From a checkpoint of a small transformer trained on Wikipedia.
Size: width 64, 3 heads of 32, MLP 128 tanh GELU, vocabulary 512.
Training: a variant of SOAP for these matrices, 120M tokens, 3666 steps.
Each number is 200 + 20 x the weight over its row's rms, rounded and kept within 0 to 999. Layers, rows and columns count from 0. The size before them is the row's rms in percent of the matrix's.

# up: layer 15 MLP up, 128x64, rms 0.202, rows 105-127, columns 0-31
# down: layer 15 MLP down (transposed), 128x64, rms 0.2, rows 105-127, columns 0-31
up105,098,198,212,209,178,179,184,254,190,216,178,221,200,185,194,193,192,236,150,204,196,226,217,169,209,184,172,197,193,173,203,172,187
down105,099,187,205,179,196,221,185,192,171,206,209,215,208,176,175,180,205,187,216,198,225,259,222,184,177,199,220,180,219,186,187,216,155
up106,099,179,188,197,157,150,181,238,179,219,231,183,201,213,219,188,189,162,214,189,204,191,191,206,182,204,207,215,178,179,209,188,186
down106,091,184,207,212,189,190,183,189,214,185,184,173,223,193,191,222,198,240,194,202,205,174,206,196,252,225,190,159,197,216,158,210,219
up107,103,189,203,182,225,208,155,177,214,208,184,188,180,157,205,207,191,170,214,167,240,198,216,197,191,195,224,205,172,199,209,195,188
down107,104,225,158,251,186,160,239,218,171,173,193,226,185,219,222,207,209,205,202,179,190,192,197,189,169,183,203,172,163,211,184,218,200
up108,088,210,166,215,207,200,215,183,184,231,243,197,201,212,236,204,211,205,188,171,165,232,209,218,224,205,204,192,171,191,197,196,210
down108,092,182,186,190,178,181,214,192,224,176,200,198,186,203,212,211,173,200,212,167,210,176,248,178,200,194,186,175,225,177,193,205,206
up109,097,204,201,178,202,206,188,201,211,203,213,194,181,166,222,233,203,228,245,204,206,208,207,201,194,184,232,197,170,212,174,189,202
down109,091,167,214,181,195,186,196,185,206,230,194,157,210,159,216,220,225,236,209,207,169,200,255,197,218,207,192,190,233,206,216,210,183
up110,100,204,214,233,186,175,216,217,223,250,211,213,168,190,224,188,205,226,180,188,202,196,171,191,188,256,184,224,224,209,218,193,226
down110,095,174,208,205,222,209,188,238,191,229,222,208,220,194,177,203,184,192,188,163,207,175,200,191,177,184,237,194,224,184,200,228,218
up111,095,222,196,204,153,194,177,183,213,240,215,237,189,167,215,194,221,230,229,194,189,192,222,205,206,206,233,198,186,215,203,211,195
down111,098,220,224,187,223,198,191,189,174,173,207,192,165,204,175,177,180,210,207,191,213,230,190,201,175,217,199,207,213,193,184,186,169
up112,090,194,191,241,257,181,170,207,212,193,193,221,181,177,181,234,215,213,192,216,159,209,197,173,205,211,181,227,213,182,217,231,188
down112,098,179,209,227,201,203,197,210,150,208,204,193,169,204,206,217,209,213,188,214,195,212,209,222,194,234,180,183,219,255,193,206,197
up113,111,215,194,211,205,170,213,228,229,193,185,218,200,182,167,208,199,191,161,192,200,157,196,196,179,207,225,184,194,207,216,182,192
down113,100,200,231,228,214,193,211,185,226,152,189,232,220,192,190,231,178,163,205,166,240,218,214,164,202,217,193,206,203,185,236,209,186
up114,103,212,200,193,191,230,169,186,173,184,186,196,156,190,229,181,218,239,216,218,230,179,162,213,195,231,175,178,189,218,168,185,210
down114,104,201,200,192,190,193,188,215,200,176,214,172,236,182,195,172,191,197,192,214,201,162,178,197,185,188,200,245,201,191,238,178,188
up115,105,218,204,208,202,206,169,187,204,186,234,212,176,223,211,210,230,200,164,203,196,231,227,187,227,194,199,204,146,195,202,210,188
down115,106,150,210,210,189,215,211,204,214,212,196,179,215,167,195,223,215,240,211,194,222,171,202,199,207,194,214,261,221,226,180,214,194
up116,111,207,154,201,203,203,225,220,203,229,194,197,183,202,191,196,190,207,178,210,173,223,227,213,203,226,240,167,196,210,200,193,193
down116,107,157,205,198,226,200,204,181,187,200,218,167,199,190,215,197,203,229,194,227,213,170,205,184,198,215,207,217,222,215,240,223,220
up117,102,208,182,208,182,197,208,188,226,178,197,200,205,197,219,205,198,243,169,235,243,194,210,187,180,201,176,205,160,186,182,174,196
down117,108,185,199,216,212,204,227,218,169,240,188,215,198,202,197,213,199,181,191,173,180,211,182,228,235,168,181,214,217,192,242,222,196
up118,090,203,198,177,209,196,216,211,196,193,188,197,186,217,181,210,205,182,191,181,199,168,151,187,212,178,203,198,201,221,205,170,180
down118,098,168,234,217,196,207,232,209,210,159,201,202,193,192,179,214,186,201,192,211,204,213,195,192,194,231,198,223,206,237,213,177,212
up119,104,177,222,172,209,186,206,199,202,196,169,217,190,194,221,180,197,174,223,161,190,205,191,186,215,252,196,198,204,210,220,171,205
down119,110,207,208,189,199,161,191,162,198,198,207,200,224,218,210,210,186,165,185,213,181,200,186,205,194,202,224,200,187,185,187,247,215
up120,093,174,193,209,213,177,183,219,158,153,161,222,159,204,218,183,229,196,220,214,216,184,202,154,193,206,219,222,200,227,219,225,190
down120,092,214,248,181,210,209,210,231,174,228,194,237,201,205,203,229,198,218,188,192,215,183,224,201,192,228,204,168,193,201,224,210,195
up121,087,200,199,182,241,214,187,190,234,164,205,214,198,213,197,185,207,187,205,187,205,206,229,200,205,230,190,223,185,182,233,206,192
down121,084,224,188,228,187,202,218,202,181,188,176,193,198,208,236,227,201,232,195,208,185,206,156,208,222,186,217,220,228,230,171,216,195
up122,099,184,187,206,193,202,213,190,229,216,174,220,178,168,235,181,202,166,182,185,224,189,167,215,223,192,199,168,209,189,204,187,217
down122,099,200,175,214,205,190,199,196,227,208,173,175,193,191,226,170,209,211,203,243,233,213,210,179,219,206,179,216,197,189,223,175,234
up123,108,185,173,198,212,207,224,157,166,225,189,175,212,208,176,199,198,219,254,193,215,200,218,202,183,208,204,176,176,219,204,189,210
down123,077,209,217,189,198,201,200,215,201,190,235,233,168,189,241,221,227,173,216,180,172,188,147,220,205,203,206,192,237,183,186,198,217
up124,110,222,213,212,184,187,211,196,221,198,219,223,206,147,165,219,184,208,216,209,170,246,168,196,193,200,200,200,160,224,175,178,213
down124,106,199,215,210,237,218,168,229,189,233,200,226,222,212,240,215,222,196,226,224,176,189,188,194,179,176,191,213,182,174,183,189,191
up125,109,196,206,211,183,203,190,175,195,187,189,232,176,211,204,182,247,180,185,194,193,160,189,210,185,206,200,225,192,211,194,223,216
down125,101,213,204,207,215,184,219,159,179,215,174,212,246,182,188,206,183,181,200,204,165,258,197,183,183,181,182,200,206,204,211,186,198
up126,101,199,167,160,214,198,195,199,219,189,186,199,159,176,188,195,211,252,200,191,198,166,206,187,172,214,190,229,202,207,208,192,190
down126,088,236,223,226,177,210,222,165,185,222,188,178,221,217,243,208,153,195,190,224,213,225,208,184,218,182,190,193,194,159,211,209,207
up127,098,218,223,192,208,159,222,213,151,201,220,195,210,197,168,183,195,189,184,204,172,223,226,176,213,218,215,170,198,187,168,186,205
down127,101,190,240,176,185,174,175,233,201,215,192,213,205,203,213,186,171,175,181,199,191,207,164,211,227,199,196,239,152,223,189,222,219